python train.py --n_layer=16 --d_model=384 --n_head=4 --n_kv_head=1 --head_dim=64 --d_mlp=1024 --vocab_size=7994 --activation="swiglu" --norm="rmsnorm" --norm_place="pre" --norm_eps=1e-05 --positions="rope" --rope_base=500000.0 --rope_fraction=1.0 --qk_norm=true --attn_scale=0.125 --bias="none" --tie_embeddings=false --parallel_block=false --init="normal" --init_std_qkv=0.0255 --init_std_o=0.0 --init_std_up=0.0255 --init_std_down=0.0 --optimizer="muon_variant" --lr=0.00236 --lr_mult_qkv=0.5 --beta1=0.95 --lr_head=0.00756 --grad_clip=0.5 --warmup_steps=146 --schedule="cos" --final_lr_fraction=0.0 --batch_tokens=131072 --seq_len=1024 --doc_mask=true --train_tokens=803400000 --steps=6130 --dataset="wikipedia_en"
Each number is 128 + 32 x the weight over its row's rms, rounded and kept within 0 to 255. Layers, rows and columns count from 0. Numbers have three digits each. The size before them is the row's rms in percent of the matrix's.

# layer 3 MLP up, 1024x384, rms 0.0902, rows 286-430, columns 288-383
104:100126158109124144104151137111172180137098153179124173099147138145120154145079112113125139130121066128146167119095092168128123126114166120104094151073150071117115061146115182129111154174123110123141147109167128078088095084130122144193130168105177135166170121124087143129154105116145102139
097:119137157126154135125115107150155147048150116108141154150168134148112169110144126170121108095062104211118145140164067164125162154149109157132146130157116157107116104167089186169112112103094144142118099160127127101136124123106171126125180108144145103157125130158125046130185139164176102170
101:146059154131125093099079168177180123163152160072065101114153122093151131145112150124127150128140171138157117084115122080079144122102071144086109153107142072167111090079094164153136130158176130137150181137140043125104119109156169100044152106124130126109134153130122211085108072135160171095
104:093151141161107116161149098087165220084108122122082057155094116096204044113130109121132142177135135154102175156178103104138111150138103103139131102148145178143097138117136097109129130106133033137150126074113101091157152163155158124148132124056217067169163083168170150083088134088137174144
106:107084139071176121161184163234153148130102150124118138187101155167174089117137156107089117093130126138128167128158135138148107095165086122118165143113081125155102075159093149139112184137116146129109174164111134145140176150085151123163094103197151129118170076125092160123162147183123115170
105:184083107138132107100107143132135126125139119173170125150114149149113139149149156183136093136173137105099168145147155138136149087054110116165127122108185138090108144156116131181150085118197125162112102107113128123158179149150099115122104104149120122122089140137129073084107160097120112158
099:159127108162151147073150111182145092135100153054158134138142116043106188129151139082067114118146191112095133132159118108083095128129162145099148139175165070141174104124123100142179225111129083120171129136162142167126159096153109151146123145161119108099115119153139199125142109092070129159
105:091116082175116158114064143139134105093132151149137104140162145114220088127068128133099174196148151118147175152132168150180041137117116082199124155123198094101114135199114131172098188157128186154185131118104171171095133169140142082076154155151117157116145142101099148133084130010139155134
105:126156130128200143158188125160154129106167077138104143096115074168167104058089122122132127095100157147111111092129144127104183144123125112102118119123068133173144144113105107087138089100133143141198091163108172103141158096150090102159085102129100087105094142086112180186107127170129081130
099:124134119150134156187158149087132128127128056175155079126115158147092106144157052106164097088167134107138108134136155163116140073113105090164080128109096120114171148082151132135109169077082092158152141107182099125119110085106171094168125142132093082075093102116119082061166124146161167085
101:172138097174054097082167109181169122131126154185080175145219097155181119137107040156125140087069134133133120122110156088039116149126111125090139157127148138103168125091177101057176139123157130086201125138128102150072121155071126181100122182063133143096111135135205105145135175223153120137
097:147097154160132159140191169091086137118102174111175157123078086146123183162179065166162137113142109122162170136122140065145149128177122144111226080054182089121067162190123095127099129175162125113126100126141039061133167179157128173153136123054156117146153149142139108112149168077129103110
090:090215087163138116132088143110137136143130106098134093123152068164203137109115074137102075171157081100154150100160141066125125110126147167179120086146078199143061107131110064158091097124147116120161071102167086201138021152175138128163138102103087127110123107110145137118137078169113125125
101:144132123140088139176130099108128140141129114202187127091104144095157107080114120150110111115189127091122175137162163133060183135137111182148115137147097153130136097178164125161132097169098091157105136127117123142167157124103104166170108096142111107190172196169115190156134115115123117088
095:182200135098102141124106107113117135104128163165148060097157090208158148137092078109109170157110138141095107092112148128136140148125167155173109136116141108238102129097132146135072167182127130128104128134129069101169131032140122127090129158086140106168123098165101136064042130144135116171
108:123147104116082134128161119101133173125109166134146120083141179128124123089130120073142049176142118112110188119166103127149156112106143135107156174122009127144092163121174117099065141135130106126126105112207146158150036182176044133065132122153152121088152164062144103137222100133134129116
103:157111095100096098048156162129099125130150113098125147115109109160143138183142148163168092131152083210120123128127084174103142111107166120137109149139147128119132140092161138131095126073067171104095117117160159139131158072161138104146075141150110097119093181122118131123139096121119162142
086:121084089186162132087116138193108144133120097071107202165147128115118131115130131159141131157140118166161125117163129133161079165139103143134136166160148156142160087070103156045160104123080143176124120131166139067131098089159114101140104113127099059110118164126127135153101127161100145152
099:115122158152126140151130130183136165135082187141135104144128194163134210187120093122086150085117114174148151130154164079182089176107152129131128137177125156133091137089143072117098082101178111156108103101113146120030121140141136114120140195141153106142159133095173176101097145178151163144
099:154126160080191077155128119116116095130156102094123192112182114068178158096189144195109042092138095076117184155139166102072142106094123137079149153116102116167086148129125144141130127139102067136133126098146109118149154146126083196108149136117156144187094128135067090063178144108149122077
102:085121087163128162120144106126175132132099133155091077137074100137173150109101127151078149130123121141115088122188117138077147106173130129123092108094125087144090092116102100165160087125123113145170119163106123166097141135137169118131134136133179108072119117129145120126116163113136189136
092:125145158140162131090112151116116149144092119157092115168164136123136152148179113065122162103164098095175119132139110109081078132039161131115105103126178089042119098109121177102101186198178164057190157100162116084132136135157124157170133143135125189105177095110138076136139166127155168169
099:149165139139105136121099081142109115105111159125170097095129124103172174106141100158176109130128187074150081083158166137141106142208110112141135105105088173097142170155081101093114175133097181109107072093113175100160124170154161108100147147075132166185097111176130165098141199206102153107
099:086153120106167098190112128190177143109151076120146105138163155107121108132136148121098153140118133061076170183128114130083146132117129132095124169126119146159141155050163126148154114194119122134125169092133157168091129096131144136139174209124132134121149127125110118123185106154124091107
098:070116140111107127178159159178113118136155142120089183135097139147109070116120114140116082119091141147149138122104094199124186152126130163135146142149127119144127133108118134113100129136124084177115133052177027127135091105143160144124053152096154123118155102142110149135144146109161139156
101:096157152149119149127132139190098149087156127086138133143137068151103082142123110125130139173169081116163106113126154093143158157115178231140137142146132145091086084140097100130126121127237185129083108089187141071095095150119125140139187225127129171186124204065095126093140136176147160087
096:111146150123179130121101107135121166110162161088183114098167088088097130091161151140145180122118151185153152096096138129157128108098097101111134170056115134065113100130160141075107157095151091098162097125166089168159128190126165141179074104156083111127101075146134099092107141184137134165
103:139112144103120167077099100172141146117113087180095188164127087169191153137155150141143102094081068149107052108099141100147099093068145140125127119092136140075121137100094114098114143107164127140117160133152148163246106101122209157132104123111082107136190141035189127071113105168168129126
099:126103125150068180142159132178185143121180134116164090132156167125104131153098135056094098130126141158126105131167103073171163112149097095132144156143141132149159126188113097113080137099150088132159132117105149133124144109141165115155099157090127099153140146073142158169150149127152146145
098:132119101131165122075122154149235082102146167120174129085169097156126113086148136087072122090126199130134122131170148164117097162093108140093085075112105082162108163087117097089166090102088149108088167101115087068163080138106096088147169092140129109115176119110095152142216110153119141162
102:093073123168120124144158079116159120151161075106112110132100111130179167166167087154104062100159135123141119136203126142165106164157158101119100142133101110142170139116124139120131079108131146120161139102160087100089085169092122137075154084120067120155128164074163159104134136115094088129
092:174143121069081099178121100137180074091107086165109154186135131111116078138138073077109106116099179141176101117096150072047159086110134151176080106105161114093200083132109074086092201138141095161142075117080198125181142139136138168155115119086122106170143144086161131173066126118234099137
093:087120074118124130210146108073167110132109195113122129159147097113165113051100120079096118080093117069103118140148121130107110108138185112186122186074165098140147162070128127197134116177103138089084145108137126145120195096119121093132139100151118082141147166170127117148149075141140124122
099:117087145207124101108135155182119117130142121133121147179177143152116100134188118105137061150091119120149138129121120089117104123142129154095157136141122162113135166210126089178132108184111148097157177152127140123169122108120034130157097130142135129180147084138107123143142214185158100096
100:072144152074135159132108076114154135143091097140197120207177174148157169141179144138181129089153161119147098126062154094139175139090195137103170144085136134151112171166140139119157142148148133138150165139141130091138088086126219123177130091157145133148158096144108082135140160150099119113
102:080153130148152105113087141144077128122172120144118159150165154098169130109126143102140133147138114111109138122102127127108120136086144137091134117106141096147136123147134066098101149145093045096149127083106063141121126145134149096106092128096117156168109139176125133065154123084164184152
102:141131135119203076073180100142125114103120111171104134143126185161180146151042076131122152159129154122122094142162183130139093139081123136110174085134061137068146153148128146141190169137076113069071094119177100165125192121087130110156093141163120155150153159047071103137158178086115152141
107:076097189169137095099092107090157154146112154113131132131093099187152094169114114154113097156101132166156066154176112099142176141150101105145129141125142152136134152150125107110147091171149069132110132127168122133117095146069162132123102105038143146166165144160109104153081138148141162128
102:156091158067139186134123102087116067100155110116161109085117180148118143162093067148158126166061167176124065145145149122129105163159079152134140107102161119142085115120147180150137080109175117133137171124122130117123084139093119119120124118105162111166106132122148140091146096115157140118
108:136070114162120112134025058137121128095169130101145101124146129087189107070166078152190145120156110091116195104172135133141115114150105065134131190140131120180142129088155073113109128131158110123150078133109100207103140154064086154120120095145080117170135132172175100153047107156132129173
103:107111102140114122118116120162108177110117092119127140114179108120119118091113131092148115179160080128129097144114136139152187134172119126113164120155145115122124121154121106126147136110132103130121108128144154098114150095150112110085128137077131179149171154108088148123128074130141178110
103:170089162104161129098071120171115092137089069089187124136105114167171161136146107108078130136102149128142179166133172113165163156142136162153176171167161156207164165121115161138100117112115108138090081147144167076098154110089158145111173123078082119141089116096147141181122159147148223139
097:119151117096184077142109118112124079085124133125132147091169172158150085142162144131077077115099150147127116130133093100107128160099104100099115127102170120106156097168163067108179113107207122120126120066110139096107108161091174121124131088122100143062124129094119146136099082071158064114
096:138123117137128160166132149106106087117116104094117137136120125136121141144189104117091082126090128142116127094104143182134119128174078072126146195175202137160129068098156160130162168151133087108135173165122245087162104119124163102105139064126124162105172147101142140128104157089187133133
093:137181096146102104115130148121151097125142123127091176147133124154107180083078082150150058118190141117113126128136115174110141124092143182154074082127147145148102134163136097176115117078147154115145119166111170100086141138105109134103111132120084163205061137073115064092205166127125119140
104:139127068140093146169085112101156137115144131154132105144161112141140178139114073153107154128140137123130183186067142155139165172100148126146159155059127088149109147141116179125075135138160148055141133157180121187128153111133158151145157094100121152169126121131170096217127085127129085089
098:120110129152088171147078083100101183123100186016110157194171146157153107126107118160171138081105101124166148090136099142141078141134106107149102141121079075142142176168119096117107114120113061096139137150123117169089119086177123190089092190113060146145126126135149087172117108144129166130
100:153101148078147089106131127173133168110144176125089136131089166107095122118097157153154103142095178166119116110140100104114123164149125070128170128143176120070099168155169148104093114131167199118132118127128109153039132132096156099122143111142075100141093126124111177131177075101141106141
100:099032134203149103078135050185123165129110124147187132168122068145128080156077145134128142082161148056165149110165205170112065099127114155162105099147110155198121143151145071132142150141107070136141125176097115119132117149137187074086135108111076156160165130145188121151097104110112198123
103:108128091171059098143125082106025130159165164111091130138104117067128104086092145099148114121121065085120140109145124159073119114082136151210137142141131089205126155126067173172039117090138103102097134114140115106128204151133145130146159173078176132127154101121145138062150100107081138125
098:098155085089126131176118171131099114147148133133113112170072114152152119160101093140165147132173117131115112098133117101133118118150052159135058188144141107089146133131085118105154094119118079116145206116130121179121130136142080151137076148149146129119129115159117139102109150128051081064
096:132092101117164175162143100126085107099097146121132133172105099138125123111169112155143141065159121122133176137099146157086145136147114099170089152124127122180152115101064098104092096150149092152100124116191119129176169113060154168096195107131062142123140118156154076114140120144078156104
099:111106083134125110105076156120172102070201172120109163154134143147096121164140119135164151162148122139172073110094141127192112161161144117157140158105194130086150097112093111136194124136115186128110108138115064113164094114053107123158092157170110141152196171175090138157139144181153104106
098:091132111212124107131129097121097117079074120133165135096143128118140142157173109082073152095116108080136118113112163095144166173116066171168070182108188133112111146118131113072111121088153151119180097128143149147168090107116084112116151179129187127113143156113122103114161122107076183180
098:163098158166129146154128141194175113148091148118116088111154144184124074090129171175116132098112131142062138105130162161088088157093148100100181146088113170151122116116126068082184190155141135159149129102107169136125129130088145140130143157103129127182112130132120153187089158096168115134
097:170093103151172153134118109095105196184143117117192121130123112125178100119142105120168109143120113111149194162100172108126084155133127152137101089130147136055151113135206151144096082102125160134138116105156098117174182150144125143143202118152185127119000128089141151090130140078103137188
103:115129185169153154113136108117153083161180155114129135123156109168108121121104142133122150152160138140117096115125125109115171085053138131123183087086122120137141145182103103088128110091075160135156152136171066129147091129120157086150115143087106082148156167089066139126125153147178150143
100:153082104031194130093115136098133123147130100151101137186191103154097090084127162122135120150132161118189100093168205076127176137109098129183097134118064121124146130113162089093187119117071154172098134034157192126080158128067110116092160115110115095215170082058117156111127135139178134136
107:139113085158126175097207141169153170137118142069148175141041141132112138117151139151094136176173082108151138136102095119124044175121116120103142088102163147094135122084134138146132131116159188075118185128130060133140127136137142107122150158118171096132128155124162134190120187156190149154
096:161087153139131125127082140159165095136153147092124154097102132179132162142171129135156148058078154115019127106127142109063144119130159087124089147150125074127166111095111112132143131065142148088114141072124148110176082129149204090132121129122122149112132149110144140087171080034169170159
103:139177179116069129122097104130135186097110185129164113146158181055118107113160103120094176129131120125091174155107182069125144168142141159156161096149131054129096127113131112075103145130164142123101126115104145060137138183133152114161132108125125135082109130138143065153130137146103119132
095:071166115130196112122170046137111095123123212147069121143095128085155152151118103138204100148118138175078135091167142160160171054170146138137170120141120123153117112091114081071101130102083137119136171144161105098120172159117131184076098190103152131103123112102118127111167103097180103170
093:114163141066204158113085103137099142088153152162128134113111109167133144137081096096110121218118079075162126205197141095168090093072102122150136157162134121145150195096140167105121092156170098185125145122072144122114134142131144144148142122140107133175146148179062176127182118088128092154
096:075095125090111154122132175113143115133100124167112122151170122113152160106097119100141105115122158087122125112116142158150115126118114059114129120142108135110059200149117139127193155212134126074151108157126139119181162146118131172157213129151113147101112120115106135218069105129142112090
095:093121150136150123139088164097092131138152125131129062112136179098152203134101143139193081129135149142123116086138204160152127110142138116168196060138117135126154116122127111096153124115127092118134082140092157153147080125149125132153132056137171064198135134082184138136148143162113151144
091:135125091134059111137135162115126141145132164129098131120115085137107114123190115162069136133113145120191169157092078111183100093182093058102088197129119075161176154140124142112142158206083138142159114186143109139097182154112107104076156150125134119068125165161126153100095119209119087127
095:074161133120097095111126093124123120153176061066150134113084194099124104117119156094089168161157175121118121135112086048121165214132108127187140159156179084086095156108126106126078099115119095109176121154139106138133122158093092092082167093101115131151133146096167125120172181086155175201
101:164089113158222108091150149103129099155129150093092130087123192138047067128126120101126022124103108188083143137175126149108119166153127106143142121150131077131144098129087122157103076188145131139104098114131165075114136119119097095118124140189117145143137111078137116093139197105140119115
099:142099140144132138169135124090107122141128136178096123163138098115117093154141198208094078101145116181137128137119131131169180134112129153093136190116162152115126146138119158097103126209197162109109128109138147120116143139143175096068132167142179124070081094113147109119103175141134135154
093:122134119106204143151150118108139125126143122166144094109151176188193140144196145241133144112123116118122125114161084167097109145100141120116128087146082096150078158125133089108094126086167119122085107159106111156193104120107091121108141105130168158156121218120147058139086126157162132150
101:147108110152136129065089118090127187130169121144143160145112162154109120157154165200158128122109156124091105079151127107137113126180147073068143168132082170099130149096156088088088091078138111142161124219149154096114125115125132098088111112106110140206152087111167091128077104217104142113
108:108072099106162133132083153112103101156187120129172096121101105158183150129156151114101162087121073189145148173116099124155118108148195077131142053103165153074114103193138111132122152114092163089129110138166119112090135060100128125066123078121116188120128176124109122107126138170119113097
097:037132093098101100100104193066083133148164086163167156191141161107082150151141092089125157110141149144192133155125100079154174133149089108129161167081123113143142141091136129132120150122155144141088097164051170101145122062116157207176141132092161094145147183130146109146114177134109174089
096:146164069086155166191119111096094119125133105197159130075108092153127169197111160144170085100105157077109159123106204155117088124156103152185107118161170105107106185131148125129153145145139075183139125083151109118060060130152202104140120123101131122064112186093150174098152084142073100099
100:131126116139160082144132069149152145178100106097118119123156126118111119146098132125147080123149072119157159098150179118112104122192089090128125117114143113086081155171076090146164141125145119156129174179241140119164082162148140117128066167139145102166157094114165113075160172150126098094
103:125152164130140125098117115139122060155126149124107130173136142139105172125073130084091101123106119127149112090084110163115169076109128102064118105177102081098145158097104166089098127109133137147098099193082107148174092102108063127163199124062112172104154154148074177174125104149127143089
137:072104098061130082176209134099130102115145122127155184109125125145117140058140126182146169113080092117169114136156117046113153166096171129179133123098132179148108102181142153138131158073150079156107123113100101158176086115163160153143088147162136153141164163181122084136117108121136137126
094:108094130141162064124155098164078114117096114077113126081142183109147109146093136073133144178139178124097138117137132113053113175133114190117201116170160114122092124150124119141170125129122081210060155134139144124121140135103119074176154117070136098122133137137107129133133109070162079131
086:131174120089102082139149139092128060147081202134163137133162149155115140108108082141138145109113130114143135152125148114161093118171112187123176103073101113068167118072101103149177119081146127186141086118144145091068116090149107146198178169103155108194173181097093062108147118077148125151
102:141177127061112123150110056092132136124100095178154171141175170190154129060128093097114187110177067115150139158041166101128116090157180120131057137125113129162119141087111100104135188127108086144161131114129115173140098100065138161101078081128147143108204132104118122125101161096175099165
100:097135121165097143159120199099183146095154129049108087074105144126085115126149140081160129113139102079175137080053176108083117088116153106093130167134105174081177112077138169174104144130164145142124122156117101171127155133147115103106116158172154039131124072113064130140183120106189084165
105:149152116146173120096123166142126151165118115161062138074144174169138104089107141102156115154140148080131114059109133096122138097097142171168116158071103139119073162091117123120111133136129154081109152085190110130159069154098085117116095198184099155120088120151094190090133165149171086161
099:131143114157104187096122134107135167109171135142145198140114100111162130153104131097138066097117102128166140141146136134112166126172119191086086144147110117145117197098063129132187154085096096125123166147152146123099117068131149087150148193110106138129139121187157174125121135100142104182
103:081156137116142116141079167141126103184125166109114112122153174131159148130157125157131088123147145131095151121177092098096180198125158079154135092136133127150203127172173163095148154164116139137087181128111149199204111119118157125158175152136175141103143143134158169086193096151132087061
098:147122122153082162078132159159107134107129095150150140106102108109156148128122073123139155136130138120103195052144121178177076129122179182124131117122161115073132149127105154105130179090149130093163101176168149154112126150165074175130134125116150180079121148076112072126148118128118120122
105:155129144154092150125128159135126123135153095108102151150132180187114106107126134110070175149134124049162148180101100097121128109144149170128158097151170120131105112112132116088096119107101164126121142192109114102054089141084096112052146136141112139078168138119091124131159201072080132133
095:105130145058073128108148184136155093152121104083147059125111084066097181118133092164125156100165098123063100090154174126127107116131078122141096100135156151144203171093168188118130171127190087187173137101146134126175112106158172096127150126126126132174117133142127117131163106134068074136
095:070106097139108062088149156192136134169097119132118161113080107152165169157127081112094157134150160129052111170154077193126119080143105137131132117095113098095110056098166151109113188112107098087136103098168137158123153106111102150135157125127144106113120095129087129132123139112115180133
101:098092120098139155145146153045114095169098103159196136111159166169066171153094143121091158103109150109115074174122178111143117156109144133159125115081112110137166068095175162149133139141134086086146107143161099144137100110155135073128058139195144082163121082139093146180111152096165076148
099:126176160175103095152163105097122126214090127165109184152140123148087096124139148131107038151149102161142109110101156094144182092131140158130151111162132145173144222117155143132107105149132151156135096143117161113100113084115152145230107186109097108146098112105147048144161114091186132098
106:123133102122088141136167116165098134119112228128114102177181119122127137162183126101139090133162137142180129124166104065169129066144146145150156134107093145017164157162102104184160141200090147117131127107160121193110169136157062116108026165125098149132134179181108147164083103136167155118
102:179135160094073130115109111096129143142163134112068136118138195056130135132125097143109181087120105147191118120173130110186104139195068156091108136094089121164145130100158057101116167151138129202122114127135151121109074103157153148134145100070153169080072150162099145142140160138173127129
101:171172146172155177147170156091121111158068168153160192094095140148083179078131110102123142193117151142089183092145151100159130212160144120152148155110151076166114159102126167161143197123077091128158157100153083193133120132147110145136130119150137099114072143108104119193099067145099094138
102:107098125132090121142107144090139107151121142147172100099140114157148164106165163122112080152074169174127157107099070115133138158107127150105165112111116109101099137152088173106121082094129142114132074177155170099140174193129045136152110139158072163149078137102128175106105122106144144140
104:085157115172110069074101110152144147167147126149125132121113090147082209155108100138125090149143084120152098068067135087122115136097146106141124185140165061123141126151126070095093149139137090121133177157136115128147174136106159052148144086181156142158141124110138178119135166149122106108
116:150084154147099173127121194148106137139129102103182137144101126145097127133117175104150110139114134142140128147144135077073098135079157154125201123122099176154117121109093143105131170132131122106100054155126105173155120122122131123101064172122118133183096175166112081138124153137139120150
094:130166174174149101141174115127170128124101102059159084150154139159147144072196148121171127173134125169148082058173098135090198172131217078107077132121103145173075133131119167160112098128127177104195132074152129122154180117148160183088089155193099088094091131150109140115146151152122095143
104:183152100120158079122126127073088119140128121084124077121180107083139140121101121121157174123162129183091125139105143071107147110152180136128144104149156115132095163099140154066153182121104121091154145091109145125098183164128143148166094166076116120111093110145123160113129107126069135156
100:170084139166195162068164132112142167127083145120127119109126090120102139171139137139179133149163151108141038165152193112118183108078153157177165127165113131085161073147148185120128125135104157136120111115148157192139138153112124133154135122120107101152113182053106076164146130102164146097
091:117095125135118119164174081150146165139111156117130085153134198176103146117138107149132102134114132105120115169145136118087103233082147093104114163100144128145071126142130096162109090129151202157155138119134075153157174140127135164144189117102129158170093148165088108116123144143170134200
105:161117113126129102157133152118147154167165155109131086084115117117181162125109127157071185195180149133152110198057131139144115161118063127101098134100161082119089166142080112139115100095105150138116110147147101125122107141118134094135123102129117114108178071095092084106143118142083149099
093:114076111153136150127127110074142178087132114183087064180094155115083169145154106145079098108102104067153121146193131112098095112055163094118128121128044184171110165126157084148105112092081129154096098087147156170104146135127180120087136079077146124116112135121146170059141127156123169111
098:145103106113108171140164135144141146193107140153100151115126085174125127175123194137138150116143140131139119141166101118105101115135106095145151075097114136160159144159078148088022125123119126124088162119154138136098161147114120145076119154095108106127071120076199190179136182159153096162
103:140126094148150175132143111116107133092117174097151168112116052126117147121150134119106132090121113105119089064051062151108138138153156146155104126120095101140170158121149164147165079078124166117095102091183162058145112108134169183151139166135141116106164143145203137136195119143120103105
095:062164104140127102159154162156124105062108167120155152079144123164138110099107111114129154149117124077094048108091148123120092108113133132081122168145078099127147124147171165136143144113086100130114127120141148139124200047126077084129160135192172153134102157087108000142144074099153171111
100:199130136151082123157113135120094191135090123156089099155171114098153119158134134117117143123117181144159189140138145210159121121088088105159132140124143064088076163088093078177116158164074094152101142136123136158145088108136111052122102122081122097153145131113121172111123186113118140119
093:102081147130117147127064110139128074140113128075154111178146146101126172062153075165120113151120133179088115107109166111136130162098112134125128139038087135168131074133047106132152076113183113128156122116101129119104063178131114141124141043136103127126118138153178107143144135085184086110
101:106238147150114172105127160062096064112164127096148129147104115140148135115125192050149165117169170150123195110115125103135192099142130165140139163154137146197127105190141147117151128176195140101105138141132149131116119077160133154176131185085173128068146097125115136161163113134137079159
097:142151156163134073158143142102153110142128121192170089082136156154097147113158078127111148125170101155141163164120118099140071144077150106180105144151140176114144157208150176117048127056172106152110154177056112119134145185119133090160116164152087108120122128170145065113090133131168114140
103:120113130054111080118127183215118143146137145158111146154163114109113108140179129158121111156135143152144122128108118094134189158154161143185177107178132161161120110141193094123136136128125139121144081169133106135139150102116149082103145109116090111170128168129170149152135120123181131166
113:124162165116099106223142120104080077125142137121123147149112091119115158230150138152132076155170158080116122136092066122076085201138155210112180171070091155075128181127060124100170163097125124159159115126126132115125133140140125103122141147164112166085144178171150122118104124060161150097
096:069170076136124152149125126147118102096141135098098091101132159151153142161121157083104140106165151144143144106098087141125132128166085124163119148129108170120173107131159076094147147192117105104150086155112132151078166108096111096166133220087104125076130102180135100085071147198128150061
097:128121109165146153181092117170115130132169142059128120101105100143077152111149171144162131080120110079103149115174120095110171120112114142113110144084165118059114191107182101133162156102141112131126114081152108128142132109068148122127134114123098120077086129096192198112159131110130139124
097:107119142113141133170168166146127185120149105070131110180146174111165079109123103105141131166146150151089138052144178123145120116132052112130107151155142113127127091084067137112143085115081161096103144134127108134178164112190055171094133135127195074109144114036097122152081166117129150173
103:170152138132122135156158171125104129125174084136117145187070135151142121142129113092103160154113089155192192101139172079102031134098108115089182170103167151128103122144031060076089175149138078121140149069126128127166153153178116160161126134126120158118090152137116083107078144160111209149
101:097120128137143151105141090096097131168123085117099131043180125159125154182075126123099079134142129082119091122181162156168123156183102129144083133130128125132135101146127122105100163152191120126131183050185139057162130140105101154102140142120114133150125123137146102142110093123135126150
105:137106130131155166109121113085055167139101128143084159180153121116104112146175162100119130163173129118202139105135134168122069139117143080158121141113197099139092133227138079071100113133108150138127122134119119085109077186108151124051090170146157195152174139142102097075095147090154109134
099:114100167090163076159105091077124069088135157105108126127163147133158108118139105134156121138075143134086108153191087170180149094159179119140165139138102142143107130073131164136164084132140149112157144135103147178139185207115090078157129146115134134128088147157173126116188137106082136134
102:122128143116145111059130156127136112163125147131168078135082088180156166178109188067092100145109129134119121181157126132086115192148105079133126069137185114105092138130126099164150112141167129125111148109182135148120155146108151129122156190096088133170179128105104113093134128112216153132
103:120066147148128130141102129092102220127161165096111149131180153079171140141119154108092136124123131089153094112102091140179126141133091107147118079141163148041128201114122082086078174201117149116111132087120099133097110102069142088065140135086108142141177136122145124125174128175212104138
101:126149084126090137108094105157128165119140066161071162124075123089188105148146144111101108112143163152200175183141115137175124127135141143164120149087177129156122073128068109085154143161144127101147171145109141168168101112136120093106079147176104135158100139105130142114089146119132125175
096:126154166127121162115150123146146088136118092109108150105124135128112152125138123083138103113127136180112121130181107148088175090139145122105159173171140122112159145090113141131154092181101113121115113195113147153076128081065142212074109066117095086156155112110109093127122146116112115133
100:132098146078146107102124141136167203151138099126181134129109063112125147081177185115116123059145133056120161078071115179137167122121090141218103104099125110156130126144090111119122093147142164120138177168115103105151149102143113115114104169166175109144156151073135136170124082086141114167
099:137079157162113184119112101157140139198113181191096126142141128129069153152114125131144108140149056107129167121091167134145102139065178122124146106199106131143138091123121122136116135120150169142111162082175117099125144143120092071150143102063113094098074153155168102088148138093167082149
108:158169093172106137079116098195139062118140161186144091115101128148164142089108068131121137157083155159151120144133137116122108138095109158096124179118130116144150101106136166127148134117136108130138156121161130151144141141213084155114125183136128142130142102145137076186099134092152105152
103:076120168146208133108160121124128108156149112088136134130112180145102121129147102123132112223157118070139137121103119153110114086124113118105125152175145096136154167122157108127114151182122093079072137144158084089120167104119151141120128063199114070109115141135121147122197172147104141121
101:136168121135181140136109151125063134170105153133090141101163081076101200109094127118118129113129137147137081103084151149039157148160150077113132161175104133117151126152131120176154100152178130090143150071084147101192170130119052101172126153128166157090091099173169044161089097123119103146
103:137103153160163146131082179107116160180120095122099173136105154144110145089150148142150144142070213215154141088135040073103106187118148142119142112132101095102097172168067138131165094049102139111135116094161143148098151150152088137127144132081066179085093097109115125149125177137160134176
097:157072109131133163175189145151155154142169169182094114122067133105147097190112114174127109114075075175166135106152096065090150120174106132154148162131149160127105114113126110130108121123170129103091140151113081106112120148133201071145149125153150129117102147136163136137126134088083103084
108:158151118136145183126134115197139109163126119097117170095095139149061176108151137140145201136133057151145141101094122073109114079119127109067121116148139072092098126089139077107168144129179117148128109098132081132176202127098113081141105156097138138111132136090111121172072094150067166097
097:112143150092116112156094121082112130126155132143116134082040145157155155099118121101118119134112200199131175089148159183172055123106130102133143120122151079152082125115117066089053097146153171110156094152142164136115118133116091120111107150117148120089096111138118082155129151135067103143
103:157103143098149089102109094166164057078112161133087134102092120132086123096133111105143108146134156127235141107126153139111105096157153112086185147141103152132151092121067149121141146117142099131092119146165097097150113146111186180071127067136090117106214145131113196120146110120133118088
106:101152068149153173160178121122097124135139116089157155130133097132128093153115143130136179134127142156078166132139091176161084128161199065045192166064093137151118123092115126083154158129141136112165150095148096081163171126169094169116122122170136151137104091162152180145037052080093062137
096:157143146185121181142101145107135225100133100099076171172085137141165135109074161082114097082152074106147144161138118135173133170159164092154138030141185140095142092130128140137119051090079138128168198124150139076189161120129111097097135121132118121157123152078132141126058116154143150049
096:128173204135082125100148097159145164160157087134120170097135166130154158132093139147124114094108130160159176127054148105149163106077163096103125196180135176147184124150120159113064051111092147135087121129092082087083138103154143099141154155194127166166058103136123102048126110081102153156
100:135154098134103134091146143128154109121128164117070111070115101131114105169138127127219063141099085086149130146148116130165107106158067115112111122069122109161214138104124117152125127141065117121111160168123120137130099098030149130133123174168126128101100096161102118131151147097136118079
095:118122074161134061119142154112097130104137149128132113098158138110052115134177168105113153129162115099091185084122136100158139129110168129114067123157088143069103160130074155143117116139070129138139096159127105152178090186171121137082062083192106128143109087121128109155113103147151161127
093:115153122137135149124085167127097153117142142092108139115155158119127150100158082130143155151162093119161124119183159097090168168095190170112111124115105114117125157149134128145125089172202142130178148126146187120145104150137143103190148120105121118107143060128097119152170157097114144095
100:131132090125118116142107091102123069079078143086129133141144150078130116124090088188136068005154114122098129084106064162102106121122138131126096106170125094129099112078163080125146163094150126133196152202102119162139107096164105150147121116121100107123094123117121128130120144140099112097
099:128168083135136114120119170108165164076121076126056139108149151082159160097178104123111115092114142142082067149110137149137154116112146097167124115126154134110182149107141116088115098105121141151132131074140123094114099067158168139118222119194114110153060055100138137102061142108128155142
107:100185125110101048104064082154138181119161136116123138187071163128158113025156133135228180119143088105085129140088135143129120140097152127112147142149071187125143148124124102120129127110178171155123156198104144118119164134135078190058108153136178131196092165140117144131138206125116145159
083:154117141143187132046110138104099111167147102138119127191151146030170150121095136133147150107113127105111076162124131172145130111074096116120100139103133098149101126097120103130081113139115148049103142103128143148168137089135164043138132168159101109163096058151135160187159153195135132098
093:113159137115177096126119150111091164130126100160109183103133127132152159148150083201086140121143147142153115147119194090084103138097147145053097129148196151048108128165152089114130082150122171159168083125143183153107086118109117128112154127121113108126115129148123097099135088082095162074
093:142078138100155109157140082144153086151149113078193171114101121139148115128156116129187166094220144141119155155121131139150133104118066123092120102175084133122115144163130065136134088178065097088141179095142118078119096133139164119122106140081155125100081127145200131150130157099116178164
105:139133161093137127125112055151118121135108123142131243116109130145091157212107126087162123138101076096144122137110103199140114104133132186117148154106132143175112158132164177140119122185122158130125102160129122110119140155151107213146140203070142181112110139098048165173149183089075111075